config.yaml
parallel_block: false
beta2: 0.99
lr_head: 0.00884
Each number is 500 + 50 x the weight over its row's rms, rounded and kept within 0 to 999. Layers, rows and columns count from 0. Numbers have three digits each. The size before them is the row's rms in percent of the matrix's.

# layer 7 attention key, 192x128, rms 0.0896, rows 0-191, columns 0-63
106:561463484504465468524426587496461513439496539505510656423477607469553593551521546418475499419481504560443457476469476556570477498481601494448416499454477482423485409553456519473547485554541519
106:568548468554552505561550498455488468490516417504521521594423438545434492465558448551444534420564450532454527464529561472451458513503490453475629501558476502519482450512491530505480558535396462
105:492479474447488522538415563389485631463484623481532476588472492502516652448472453469446484474549434496468452565496519461513451490507566532477505532480515545433533490510490585444575435453438527
107:494442428483513464489468559502430547526502560537559501465414478452452609552615470489481429435454505584471522525477358474559549523452482497488595500434553570505502473593478514509479488473524516
122:461552440392501523508493593583565482547497536480512453486523493532352513559480541589472457521409567414564547451397435496477518525523591439494503487522569583471460564500612505474462414562435448
105:498387422393498510556496558505444604517494574516501502459490477441533696437459528496512511476496503558480527591500478517535530537438523476412513501462508574522528489502533575451477477475526477
128:449553549517442525443487443522501377459534550483445441454525500551563353669521557499492499558523532475483505400443522513506504501546430542611490461507430524543517551476530494461465526469476504
106:504519495438564546497443506523467540593475510546447522481520409531458580472488565491474550524558608486571503551451486522493574429432480508445451483408513519541554454456539545484452543543472463
127:532499497508521534516427446445408471519505543495458469401514466486524492538558560522458504437514547527454475437386485551451493545566525560449450501488500480504492566563542531592528555481491478
126:553370485429494439598471538538450596503512514496543629549453475506486583376500459513515577518444509598480453538509548500480420501516461445471555537486557436474489437511507540560507469536468580
112:502470539443503647447446518415423561490578542531462481545430527515540556528500493503414419468524382418511540560490489505446543544463510609445567518539480578466489498442477502425540487449481521
084:472409520463562491536507607442419509435534479498459508478480391490463593484581488600510543445497419511543548526431453425528447493567588491410580563440455553503444446464504629513544503442445476
114:536448475497549543528460448489425600517440648569514502523489449515562588391477493510449460457527404524501434597488559464481436485473521536464545496505487538504537482441457556554490530389412472
115:499442458493541496595469513593470599548454515509548539558495509521469560415499515522453553465515479553557479561461554445480488464429478498487541457427569482499514482449536538526496558539458498
114:597580570517518489529571537488538436589456497456526561500551583517562459464493468473483479439482599562469451457422600535520457477492448511399431486456412491462381487519501475535567546473469503
110:471397479453486484575421548464472562459490542506517525529565542447590657442497544483557470504545493533534495504490528518511470540445527458398488499398515510527563437434526585451537497488558534
112:440531548572499450423405534413512541431519430536586492559417511476426491576572469568570495516503555470506506463442560453515471537466557467480554526453419461575521467364458599487520513554543540
113:490463506468461517642515520524510498566512441473444476500500531507515452465494500612528560500531509550531536466507533504501552503506406426460505454470521442497535490464534561455587547651521537
097:477601538567478486429562420517581414492530372515528507519457494546473337517496440496514476534489505480496463461533459482497491518543521526601477535564518481501498481487554371503485598579511454
100:497569569480572488474527464505562410538534456483481546442483438531412333479462499531494455502457531478484535434515458498463463499558465514484472452579493500526456507497548478594529573515437559
118:523516473513551444457477516455524427544479545474436592490648570487496546542566560531471503442528496501551513489496461457568520434435493475468505523506460576479541440511508549370445474452514462
111:542519470518410497667523505447528501549545413421463542509446531471478427514414362549525611534384604561401491445475505510430583531488472545498500561462549453582516573542449516453499556523502585
124:468642525586551496376434430467511470518494508545485460479455449548401418633540536520486477552587507455567518412548396505483499403529505509567493435507465550509468504574538463511467533519468436
113:525410431458534412572498519416411544407499513479542575653615504476457629378561537404482540507477468540507467614567507476557457508449558443364521536511578496431552451515487494469475460517513517
103:482406408460537498548476593561389516560508609495459562390599514473519576518512608504420504492500493489556523508425448515483466513450465409448508438523478494463551531571486528543506441451454503
119:503606508528573588388478517490538507484435522559602455558444520549439501439433417453512422474523448387576528543549580460481501490482476561524566590475482501498412450408516487463501453416415556
102:430433474542501525608515454447531512476462558496484497515491444517520437510550464558478514525429555495448499449511531409500503488409480396476597446484546438551550586506470522579495520496476606
111:546456548544467471516531474488496532479486433432548540562515599514541413396471461445566559510496462508474413543571624471483455520503503532485456565529534417412462479430432424502560488528547533
099:493383431436589504510494584486442579487529636523508556453580483494442620423527492538392524461441431512520516543476459486517517435452506461442531513432504551458517515490520583565493451431418535
111:473495551457443561503410524489550571516527543511504437509382452551543513525469569494551479433547487543478497553590602500454496530462548527463466464420451516526531437484514552387513456498551467
100:490527536556430556444553495557538482518537423508545506516421492511510288526446432449513450517455504499499514488567503489473468529555462505599482498555491469536503472450481472551514567563505548
102:492393476383477582581515528468458550439513568509516446520553552511477580528468539464524561517515453526547513520472537521532478524539521496418511460463588513504536556499448510393431418518480447
102:540542528434574582423574468495562490513475515538507401464510404511478495374476451488535457550545499448550517596571548512492464432538471552518516486520448555478432474436502445588508567454481484
095:556364431391474528576493578521391567418518593458466465497524535487544631574511456494487516459493429522493485554398536469524499543482496486419535526406509547559490511490468554427474437488512479
105:562551477447616520489553501559512380533522543547438494483533455543426568481536496592482502467484481460494539443518401538475576494579474475446513500522569549493436428515590512524480494617488499
115:496578446482478421461546440560473396588542474484418442481558439497513451490532565435508598547475533525527487433492511482453454472602474504490433563530475540499555572503497385508453468489519425
092:545449450466568455510455594449370543481503542505531548477500524487500714499521540449438544509483536517496486558421451592526500471418506480339551491489537564415506514567480519517491457496504503
119:458497535536501482465479532416543481518491553479464467471582458533414548490596540580436534517494478497517553390471415487508567500455569508503458480544539474435464472494562563566546422545554510
104:552461462421572527543468624477514471519492562453442649547615557530501551476479451506512522423459468490530460525499510417532490531433556532424533564509503522477507388398517583436466462423515515
104:504494547556472519468591553574472511520489436390531474513457560532477391504484445543493485437437449434512509510562483400493536536535528488588486564580539481447444487467487513493551513544499533
110:489515511497511587487537461544479474457470451495544474439393506547413342499545445547506495512466520490492459553563548478513449512556417515526551494554525415416461516472387401520437564491406573
109:486467426492570459567473515468397491514574550517451529487568498484521641501530546533461541486491467490519505542436466479481480541411478489408535508481527569510589499520476539449484453447510481
092:496591576565514549448567527545529487555477467455487448477452534561505344495425483549514464443534526398533543457503519450459566578571537525583499517568481449504460496366521517558549574525431545
116:512442573456486476440436587518463562513455565482518532518538502518514591475555576455445539434532564489464439566506485469554551429445556535515433481473470497434461445485517593557570494513548475
112:559373471449467465580448584500462555431491597477464518506663561451473661487505508426510540454489509487457543535533471532513497543402523485453504454436567495487512486542522547496502450485555551
105:560448494475486527536436600438469587475481537484529422491533454454490687483537477521571512464489515507505511583549511459497489521493588515430540581435434525469443458492488611484573424479490511
092:495533535560517541429589451498607458440547469451500444515515508575525378462443424521502499466468481392484477496537601462474531537506534488551519552547444427544485503436522438462513568447511564
119:505464500535572548504525496503580540490435431548536547433447475501497412354470457503500464527488475498485425561583570490515523503533522553524512541539500462456417412485499421585541550494426535
103:521537509507491478492402543437462491468570509408505550489604508476470579632605572518540542446498512521464497440422484545556577504499570508513475637500408527477448510589525516401443386512632413
096:545481419383581464507479510418505486495578515500401481520644432449464647458563489548454569468517457473518550514501432488420553573405501497442513531523474615526531495458571581527493465440460492
102:509605613622534499366529424520480448478507494542488456453438492529489393514473452460492432453565435399507593460527527531499487443493464544562523522524459483531510495498473399581465516458459550
103:475542530542503567452519436470557547517475456507526438570316492547485337488422429487476415546531425458555468524523531504489489488584452498572515443545531476546484539480469476512527582548455480
133:518468432526531476505453531406444537493566532518471625527676585488516643492529503507491526473512473466489422468494467468512555541375560467507473540473484513504494456531492562394521386491511528
109:484666536590576477407521427517570399495515478587443488499564426568456411497545548531429435535546452515528511465515510511550533432545519435530449452547477492424448496561509425549508533492491446
102:520392437481517387522454546487449540464503549524494562521561527429572653474513557473521507468393488485483531558486430511525519505391553493460542518432505552553553466503518532469504456408561515
116:484575489580471419498424431409534483489527535533518571526589480471480528485546587411512485504540529551485425419435480557501510482537597506480440511474568508514482475643521496499484485469507396
103:517582543586489552458598477510509543598615391474472490494476482544506372473458397511517511547560471453506567480552517491437560456511463554552458535530502532542503478385500465483493520527492476
109:489495599629463506466541431448651454468479487574452423462466477476543436505469467593542480574570485527529545428565597502583485495497498491536505436505485476548537459469536512534464512556584450
114:509519474536505412593531515510518418496495447555432600436571566504502510481572602440509624540487523594452461399490508549527501493572501519525439451472530491490532490532465492515522522536510470
103:479374483475516490514479619565384479519447524442540511437533572459534485599618499531487500393436514551482506487404478412547512576488497482475557503494447495486393515523487593467540495486494555
114:544458511453424506573521544435548566447445420449502441569412458448464449474524526453516539555453551584450502594572488555431553543533465541463497492524540493547539514483381473559522547509485538
101:465576516565515515412602367525524475563514461494461414481437453523498387501464430556489431460468446459487523529542442448481527461477481529598559538564491505530545514553509409463441576452451559
095:524458459435506489588432605504399517445398565422483495464503554444525643469507530384419521422460485495499503548390433489510459522520542524402514557454508547460538514505516521519548523481458489
094:519485447517551443547554542511442470553445517466523398647498501474496588429596487492518595477522480444557464519491415418416505466528469418454564494523587479486511425574549506597555446551485439
085:504457390361480544476429483527456455434500433500494492507435557528446629576552556592459501387509547510461460451484471521543510579546501458549467504491521512443616541518520516522514464444566534
078:463544576562553556444500472450507520511495479420558489473514554492524406550519414529417446487586436437483524526538361489511467490544603442589595438507441468447451476574426457539459540529454393
092:558427466474514472448471521520522496473467441419446595500573539539470546549533480512506514514512571538477461535418538552523492500526547531507526448498424476409571457540452446499347604579513496
091:446421484419481446528513535512497587498570557463432574597504578547556546521520438526497468461491493488496457487506546484472475503453462523458596483479486493481567475521385513427446583522469513
097:563451493445544434505447530521505489549434506499416481486463508428514610426566512546487458430386417488436561529543543475445559424483518475517497577498546516435551588500562524508560522382536608
096:488474427473518550481457482543499448435404437452416490540481514508459505593521494535458468463584517464455525461427520522474461564537520483482523406525451521460635483491560469462475519489520545
073:430544496446426446455434529541476472457491531546510538580466463497482569490475512484527543498452565555496525465522556533484514509451503485492380558525579521619545527536514628458620417410556517
078:529611578613517510511592462446505486477485493453510462476489479460545394417484469518471431547507445446524588523456455478468484499536489496499550465500415432467445525466492445515472492572457474
095:446490501567583472523543460460554608434593522471461419532544502469543408400419534466580552564466497522524446492533531496486591503558428502449561466483472538542437460424478466502471558527408494
090:500366417466473564537463474501402517518526458447477489510564507528436617503578556514483543530395502514444462476466510565553520504497511519514453525514578527454533549558424500492500520558555519
086:447480437419479495471479521489578456514484468483451523603509613494489536669550464561480414401540539523456517506496403461533508531425477438511531477529493531516570571559515495463425508487497495
111:500457488434492436474477548537599570682436542429412525569441615453540577501537537507472450509551523392479480569496606467472519500368460516534561479516530532522512475506491467495507568469507541
099:591583408511469463482509470510523438476478435496465509552547474499468624504395524479477476482494506523470519469498504515462567481555477426491354604417418475587481514400540510487446425476561566
090:448464482661569538564533512517512402423470431510506482451514429584494515444375516456523599524466511541472579477555441477437523415513534479469448548498493448600464514438476514528522522506493548
102:565454426515457490489497572495523360444405405510558532512475467504405611491489533517534533534532515544461564470432569459493422509498506513515452543445460502481486480483510458481484483517586571
097:464603535544560454492508493561578460373463512543546459455562468540493436475369451446590500520470508553581598488465415476435486485526518463556446505521502456616508483487523585462459422429470482
079:479410545492427448525562461412412556559471518422561457508487570518490419511531492553552447476573460502568451505439529459605429534521474588450502503515460422433467422519458466474438496564432485
094:448550492496438507478578488520518491489484480457518464545537547534471404543488473506518460493610507485464544561409468477517388532485467578470490354578466443509603452574504447471428465524502441
089:537437484409454513471496482482490571548522473526501446632412546406508561502561519567458422510530456537509518457493571516516519531422391596442539451498499509473536497503437414461480590550478524
086:480511597562441488523560440524491533589467521510577473542448528465490435518432515494539481587584515560507533517483484432508429464491485515416425481496536463511446512457538455512441420547487472
084:503458477490521506501574419433498584458588552457482429534430570425553525428473517479538476561479482599483447440528510495471578513495459545546572458494492525493471542493359432513492647590478454
075:466535479434477478427414565578539417450475554545427584495548436535470604498527545514479543528465563503461464430497559490460535578495506399585468537535535561537559529523498595492582457432513501
074:516582557560439519491466524577491534459491621547524541492506423508504467375560416513473550642501534465478477475507560526513492467564534476523454559516546530452455404515512577457568440473518523
092:536534574536573417509565563420501514393504445427518532444529481459547481469489488496499477486562457479544547562481448511426462516495474524494541403484387465456490507503427452486429494523455422
075:558490450529506469564465524502433574392524495562418479496592390462504579418464546534504560491385538514525502436511534562479601503585457474436449486468550497489507522451487569461560533463517542
081:456538601492554524458524478481494489603506558480496388455476583491523437532578499548464450441537439401487481597491486480554452498485546531607560469557526496445476473532411470560547494426497395
101:497522462418461529494493475444464571548571592469463535570472532373497578532561525510379494476472475436470434515563513521517565454476548486545579483515471564470449592550447466586559489512534399
076:543428462418440495565424544488438561521540509512494475601495499488468639493541504507474535411473469501473476474598538484452570497491489472519430560466607518506515534472526571470565414434555569
111:468430523578455580546531488466439462649528453467455468514467592512537499493548571544501419504440452531415541519503490501427502477454487527516534485463524533464479573527451462480503567549503479
093:471588485484637418493505512563585482412445502501447514505517511508487519471374468460524489492494506512597507542532530487445542405477551491507561524478405475531549550442569495503414463455492530
075:451415430445435495481474577531489427478461513509488523523471493518483641513526592520489528477486547536417580519533537506410523520459507456527411534510577573471558580555516557474546444407579503
110:501506475478514572539440391504475640586537531520466418580500504460520539582512535481432510501424516485494416431489492515580590488506477469481462537512556527564427524507437558543518527491504527
115:550502440487510418539525546418510533394544409548503490495577407491452516493484405505497501454474460512556555494528482491523546581542414513476507484457504505531509425442563528407495500520420515
102:415597550585508473463537441557525516608492493468437452556540497508586425479408516432531494488457497530525539531564483544420516455450474535472468471494476472616538533439547524477468430451446437
101:442441496522441509546513495493461616634510539517511380535495535499469498503551537485519479533490513452449430524546458418523583466497472518431461499552571559539489535495586498479566495463528452
077:447455519534500487534553376521465555562448476427590454483482574515525427483452400492513440511545419519533524587509445396552493399502525548488568528485505404493500431448516426505425521539446566
084:446537537464543532453544507467587479506450593510622499447342575496571431514459507517542408473571391502556494571497466453518419523434540500608535560481450458573467506524425458520535485480460509
078:530476504459530406511615518489535527620440487400522463465517612445549470539519527472493442510559471394496505620495480465482492496483501507508586426535458470456427466499469459546392492526484476
089:508545473546638459573500460543554530479512431492396525455562410490525507461442503490435488552417496502525527516495474568438556482473523465515573449466470470551512459458537499481459585523453496
086:545547488583582563585488398524511484613533469510490423466522526494470495599505473466513465501464497440501493459493428467536586420504473510521596465476504511586436492463625415565440499557479528
084:482411483472487510502442588559493434453477520510511556477408475478494564447602495479487565573465525468464511463487593465472483467393511487585510507492524577444469467573460525501610489459580548
086:521425500451601447562421487555508577487495536504431532472500521504563579490514535439445579500433522456509436558527507487421537456492583487492543469492516492517544473475522549508521543423478573
080:599379453435444448482455541518471576516440459469512516567451493448488646446586537528500525483528507430503504531485583524504482506495482468500427530507528514467529454479494562461595440434607591
101:538509511468382498405501562502510477540523515496429549562488453392514539478542514548451427545475447530500597461544591619462509610416421529492426507521494555454506529578387439441548540588515480
092:480536488456547540486455497459488502409540531484475532479512509535494485587499524614399466369521489430505489499560399519564500492606588414485523549518426506430528583483493559543512480440536474
083:465564494543547481532604469502554582603510487497506457571508586492487423500421454452539449464531499491496488503575446426523496516466475557485546482525525445641434508513550503498433490565384476
097:460595506492572442454521566536541590440507537498374461516603513491507474469531475500475485480483513505474475545541532514428566428518526495535553436558496527489592545540496568486501464383538395
105:438576530535542458489546426514575510525485505571576336454484480460514399531433459470549442519496447480500543554552436458579529474507489471488447510570541458601483477461523488513532441408509428
091:417555537496500534535566475501502576493518553520547429444430542535493407466442451503504433564531517561450484520537386436462508487515546420550554552503450469440421543489500487534487471540460402
084:492467481487481513497535495502470453562485360436600503492465534456422562511507440526511461505652483481470555502438478487590420591527517503515497426509480441517468431530502409520473498565519490
081:595513432394412561497454525538431442469468563561481409511481414451389547507505520551509496495489474513500531408521563503598567580555450457423381529535577526467545502462553460485631374497539551
078:428414433513540538558471579518517419488503501546430545447535417532473561485528502505512519522417507489424525459512505516550560471453505442504489597509560572538509566504570540502584554467524596
094:574461510508463520512525508524471443509488447510444541515458532545505466554522544531506507546503560556459536402375526568472453587490441558466489443493475468419510440529487420468435572605427499
095:547563449578514560568466467570508563600513543569466494480637485511386449471447474458516576607470568505480412431463543547549560499559497405485496485513578471548443459484601509498479543631434501
099:490491477478540468526480554485539583362533538511498560459559427521463496462420457476502562520494557489528389571586467518535535560549558449419434528502486478470473462474484541453502530533416513
091:494655584575609570441485441553546485515515455508492500489516521497580373513505486486454493555490452432476557495498458524486460408501524451587589461508436478593511514533502453571499485441518467
093:576508478523454545508478467610500613532472492549528456593460479521469500349468472530473503532579520538474449443493554528496447514508517509499498477500515414467544457580448490476459511625482561
082:556506582526463503494518445435463560595525539434537511499410554409544482486533505494427479579562487514521485443448524517525465544449515593565515427490482457521451446608404434523518553592467444
103:524304424493511509583516545482430568478482545479550488496453506555487568436533497493577531467486523521494376514490529480606440490532503546428514528467533485434447519461427540481521573578510569
113:469387520478516515524516543480457394412529477496521492453418518475517547500564502485519516537450429562488616498495534469434534381391475608538591470465531536460494574487429426495534506439536509
086:487471438485532403486490563533555487514471482514392493511581473465528560513540551509495525537398498476436531553541530517409586472500510433484469494564585543503527612462577513529508456309585496
081:473485510471496504525550460426470494588483507496578419522416570484500445463527480569534405472594405458508552566514479403546437474516469559394501523551516434480481461467558447509520441477465506
076:522632508484500495488458506491466500501549579551425501469535421501501528471542480479449475408422498494473471443533528518492538520519473454537422618537604519555468553505541633494611438414485555
078:504571571550565505457507460473563469414531484415467528512567553521515430488445477428486520491546521493541483496470494522409475444529570538515615445471326433528537513490503456547391583574507443
095:411576526519595496531517502571515512504575500491508527544331423414528378435494523559469482518461494418503552476502549440546503609511480516613476459562499493508472465474552529527596605501430558
110:583461381505482453554481538555464443462536408476533550539530569476500500503449575445408525595402567518527482480481479526460484469472519496420488527482542484458554469576584434445465501504483470
104:569496518596528580420551455450492524494472500554521385508406463525435442528460406507552437493500434436547541491562471494544548508527536568577575510458469487573442452420518483402552526564454496
092:505443424449570466555563609538489602496511573452602555591505526562577633471521466478531520494449470466509515541441514421459497533471508480475566525522555522419468465528493569479438468485422570
102:505616531491559446431501525565577586539443504540458507452439479517514426529522473530497457546514513349549516533482508418498506564505516449573483512619534543551518469526533464613508462494516548
096:489413400348501563545464589455458537488491526448551467541529461549495703492488485486495494505509471524483524574539533518445563525476561540411573481480504522448474479451484560454568536487477546
090:508607578624483515363491418555589449530526370551459483459464518505474313512516507451493476526470536473509499440489483507560509465564481475560453541539500447509542504504530461574458488559528487
109:513589444546553515432535476455562394488615446509448540453497458530492408567535567456476409495540563504499535433476369459467568551632491485509488479468488545430462437527481519481464507582474558
105:454468464408476532498493432488460492449439575431485454476520537489511478578420504503457488471548574634486509563558529595442571476517428567474499531498449481536485539450511482474484495451492489
106:450427609503470411545562476551417545594479493454523481465541477503506499505539548515586624525557504556461428484493517454522488503563435468507444495528519495542458537541503509633489572549594415
105:542607583578473496534564502569464459536613489394490541487415533385485404596502518451544410452423546419444560417480458450499562510502535442546485547445450494522499535527528498441537483527508527
100:490469436414505470505496526444544558488482574544415566466555508578535568462550477493487535471587580605536408503518503558541471513524465508411461544485469542509498482570446584515442422510572516
087:489405403393555486546529629496459521364547554484464488547561447505512620603545541501488539455531510468454502466473456505482568507498565456478475461440546542521539485569588572405521458497557479
103:485481555591440376546496409460483443496438441537412487502475519454541463472505478495573596441476531595399494540447440570539474413528447448516435461582548404536584525572492492565539496511522510
100:457478475514459547436568516479460502538508412491498461434543473492456432437398531437453449533533507557550437561524544505478491509620427529485534497574486433470451411481484466568568570557504534
094:480436443364491450630463572476420546501481608440460589565499532510608684459502462552481589440468489476488525599456501487518494512431537457500498502482559520468536518529466572449511495446501520
105:405465496541476583515444540398458545496395590527575486513542438602477634360521456556536523539555421522542447517542530520480570525525546555489496549507464462509489465390493559490534539521485503
096:458446414412508463582544600512531524537470549452521532525630525558522663516446559529535558525532476575464493449502546489413514473451453462469504452497541454514466597497520550460488423510515436
096:514572505529543592396506526479565497512436451553576472401473479575475484444481454406469423542538486526504444552599534448493440515574527584547546544509508480492403375456512434554522578454445536
092:550405425424492452595576553533482563449515507455567498606511491440556655434443514491501564506525519591416488528526550480463469488450482478440536482462542495526524506532513517411498481534512524
108:485445493543511449481594570557510543516427398535556415515386507570539494432397537412535485436467488514526544617519562423457522445516419471492571512463538448495518454404508479556514549509508565
104:581542559493487581456450438558432517551489496461544493532394497457499318494516447556435413518477486410561580522535507427504442558537516497580477532493440529459448554458449393503469504482396484
109:465528570480400521480483528463530462398485473438524480518457542528513497530451515489452578605539530545486488472492569545402485437539529545551474429521594442580539487454506457462523498549471449
094:401548460500503541535568511476497445483472554483613462508502452477435493606513611499480438495557527513424439422526472550437601467561440498539493487404401463570425506530537501461467467479507542
083:451494346390602584528489565504540530421481569508550443570522508602523590566491486421454525470551474483488468569443537462444513482446502473482503426532494451422506498478501547466465449511517536
105:446641571545605590459512449571596544538443572566547493536441434597555467530489493497474464523512437446532514482532568409470543542504476549560505525543514476537465489467509545564534550404419517
116:549411538499499525555496443527355612528416566425528507506456591497638555446483424524508543439505508534477470608497584496574437466418497499493528574484495493408482536582379462493537497415453474
082:477483549554525396445409466460442424523469389584419484351539520504534461489569464420537494420480530552494503541473372543600490491514459488559494492518477515425462444594458424515532471432498602
099:505559453595500520448403439434490480563556474553449561386632500583524538465582519451577486493472496526414450432474437545551518466553567529456533580555522460462485462614445558587457541463460536
108:570466477477450442504482518503505528533470565588568441585637528518450563556448493526498467574416474534491514505483555612436513434463477394478488446538448467571551552510560401447476428510562463
111:507573509546500570435514447462483498525444459481426466489528550476460407606557447476508471538543534448509527492517476550518540569496555474551511495585442573534457521572463393431529506475497427
087:435457440408521459612484543505497545516444585522501481607506491485447634521490462528474572567504560500516457495499565532466515513372487476475458460475499497570562618474539566416510480463541449
105:481564524588507525392438381521513478545435525606578484466529460613466469492498515539428474484471529492538482512530523588585383429495495585555492540499486524474457534554552440542437464488448444
098:467512555485459432577456472540510559448529549452587508550363457372535502362450520546461552533464521478446497527537550477554460469488476490512438506475540451568516498490399526517570525505498514
101:475347424438563440586498556433462573416532541469502492516507435424528656471467504535597530429510458513462520540527357513498526503417540480483535438455537511498523472523548580461568549514479542
096:540542564600501594379534440484490485466498394502500460440424496523483439387483465457493499509490499467525470590517595509515473486577532562497555613474530483477478442407440440572493602451485496
106:512569493576487550450588438575474464476502514434504550492434450474484415530533579547470508530533554436536550443432520397521408514599561494492480521578480555432507460542523475480473501492527504
105:481544566512420489524559498603520473501495435427596508587372554439520399514518478526448500557486527460530558497460575471443507545508468492534503533568456465478510535526518417539427512474505544
102:551475545480464574464451474495516575506476439554490512544475536532474518414536408599529519487518411375484466580501551539540448473454587470566507551612543492514533511483477479500495404439483551
109:615498552471524485559549537539533542536521590442507502638430457532530453480516510567543557558545471488487499494464555383509505494554431460397455530575492487508527519422464543573466488525506573
091:589506541548525525406504412500534509455531397551524457425402553460467376496453418401539364477464499515497513467626486482586509510523516494541594546466475504504476427472552440472484504589541526
107:506396477535461459600569506461527454391558476484549487547431465349460551465481504520523554493537514609421480464518499491548518526528460491423529505446518448532498442486517559375518539554569569
119:462405519434409519594462541476481576521473479498468515519433518543543511530462489448565532485507536555417473549516557494437598536493533496460458513457512488546538523525492551490506491546547496
101:498542450618444458418557450491492391539486445592542465430560412551352433513484545478487491517513549557548492480504486545502519493641462555502474484527488429523403513437550488509464528596519432
088:478492405466567425570483588523519505491502558461531479505585499607525641537492593502457595526522552628429472440504586517469478519406466513435542452439507504515470541508570563459457465496537459
090:464489398428538501599424498500451555478464528484490505558514570468587670445504487511456509521468523526490488535464505553451461497348514472431503421537530497486530536547460516438507502403482508
102:370545494541559453443594464501611439381524436578539530529475454463556461549467503430515509432472551501475528495516482498426537411492452477574476529440519403520550491561571519523470526361483542
118:580562514508503531537500490591502398480514543483622426516393475517504423528515563451398455474482451454538563518502536482518497526559438547549472441535510499397437423474531457515530486528469555
104:504368449498478515461500464459423486447529393514566505481459443432418460393500437502537425367457468480534532545546470526542456505585527484481550528428494504463509456474507496435509529530499528
094:504475415495530466573472554491449448500510551480502480507633462516521695552541567547482600501527522544490499491469469517501521539455531495460489468493514543475502531550528540412512523490545386
090:551474605588446427464558499433454474523486452530433561402449528482411415502545399557608491503495453466450476513436393485604554464538520520589467533508539481543429438514471516509534465537433551
093:525588608612451516406494429501583421521524432550462415496439490550465294520479508494499461548498471492552499470499544507509526480575467501565454499556502478544512462455528428548472555604506482
095:458424528519513494538548506568508463584488369590503489489527533526461516423441518407455494575466487606530437497538587539409455487485355530451572458471514469562504531394512465547519556472496527
106:445521557504450452525548466546542465547516455401566532467407488400524525484524477538507520520472533536454546543491582478444506502486491524530473506485496498507514560444510458507495533486506519
096:492407435372579528567523565523468624511433558511539525555490525536527603468485438563506519464540436440553465617478535414490486543415497471468498543499563506430493522456533579516499452476504486
092:497639617636461556416475463474541448536428447577452497437503518544443416538545477499489484552515474468539445508512508500539541509563570504564462566590495447496543502498513489561528582467509471
113:465515529558508483507474460471467451489529561556473428503492543463492519460496534491530560569541553526406463405516560532582510561505544500516540419502509473553485530506482566411563544565518422
095:415467406446621571521458511512485511428508571441538456503532453515541739544504561462490489450532472501494488554523480488441541544388540526488593488552483540451481438513550566485565530404485560
096:530468490397515478656506616550466505477566531468424496592464482469565532462486563529532530501473520451442537490485602474506474555426461483398582512494571503553559515477518565453530517478487546
087:549541559605494523442553454497529579538504369550481491473430522530464322459478522450526483523514574453516491534542478467537441487582516525512579544562517471544466488568429462604522477511519508
106:422547580578515483451452441458484457544544563534499470412520501517555454614550529519535502468547477436588500484500474455580509502491462537526482492498445519573489406474462527513528572497484486
096:502545482466467433620535490615508455556473475537591455566427374524506481480546608478461511532512512570437488502516598495464480466508402485442475507438478476542527522486627482506508529522595479
104:522483533454475491529548562468488531479520501471526496475482494467486513529512502556474495557489424337494501531467418479537477459528544439606456532548584498466436483620498461578599535446444497
105:443553576499455503455543487507588417395479503514525483525447506516511494565513499498486593557569499442547518456464469456414439456560518454536463449591522463509520456510534507523513505467534491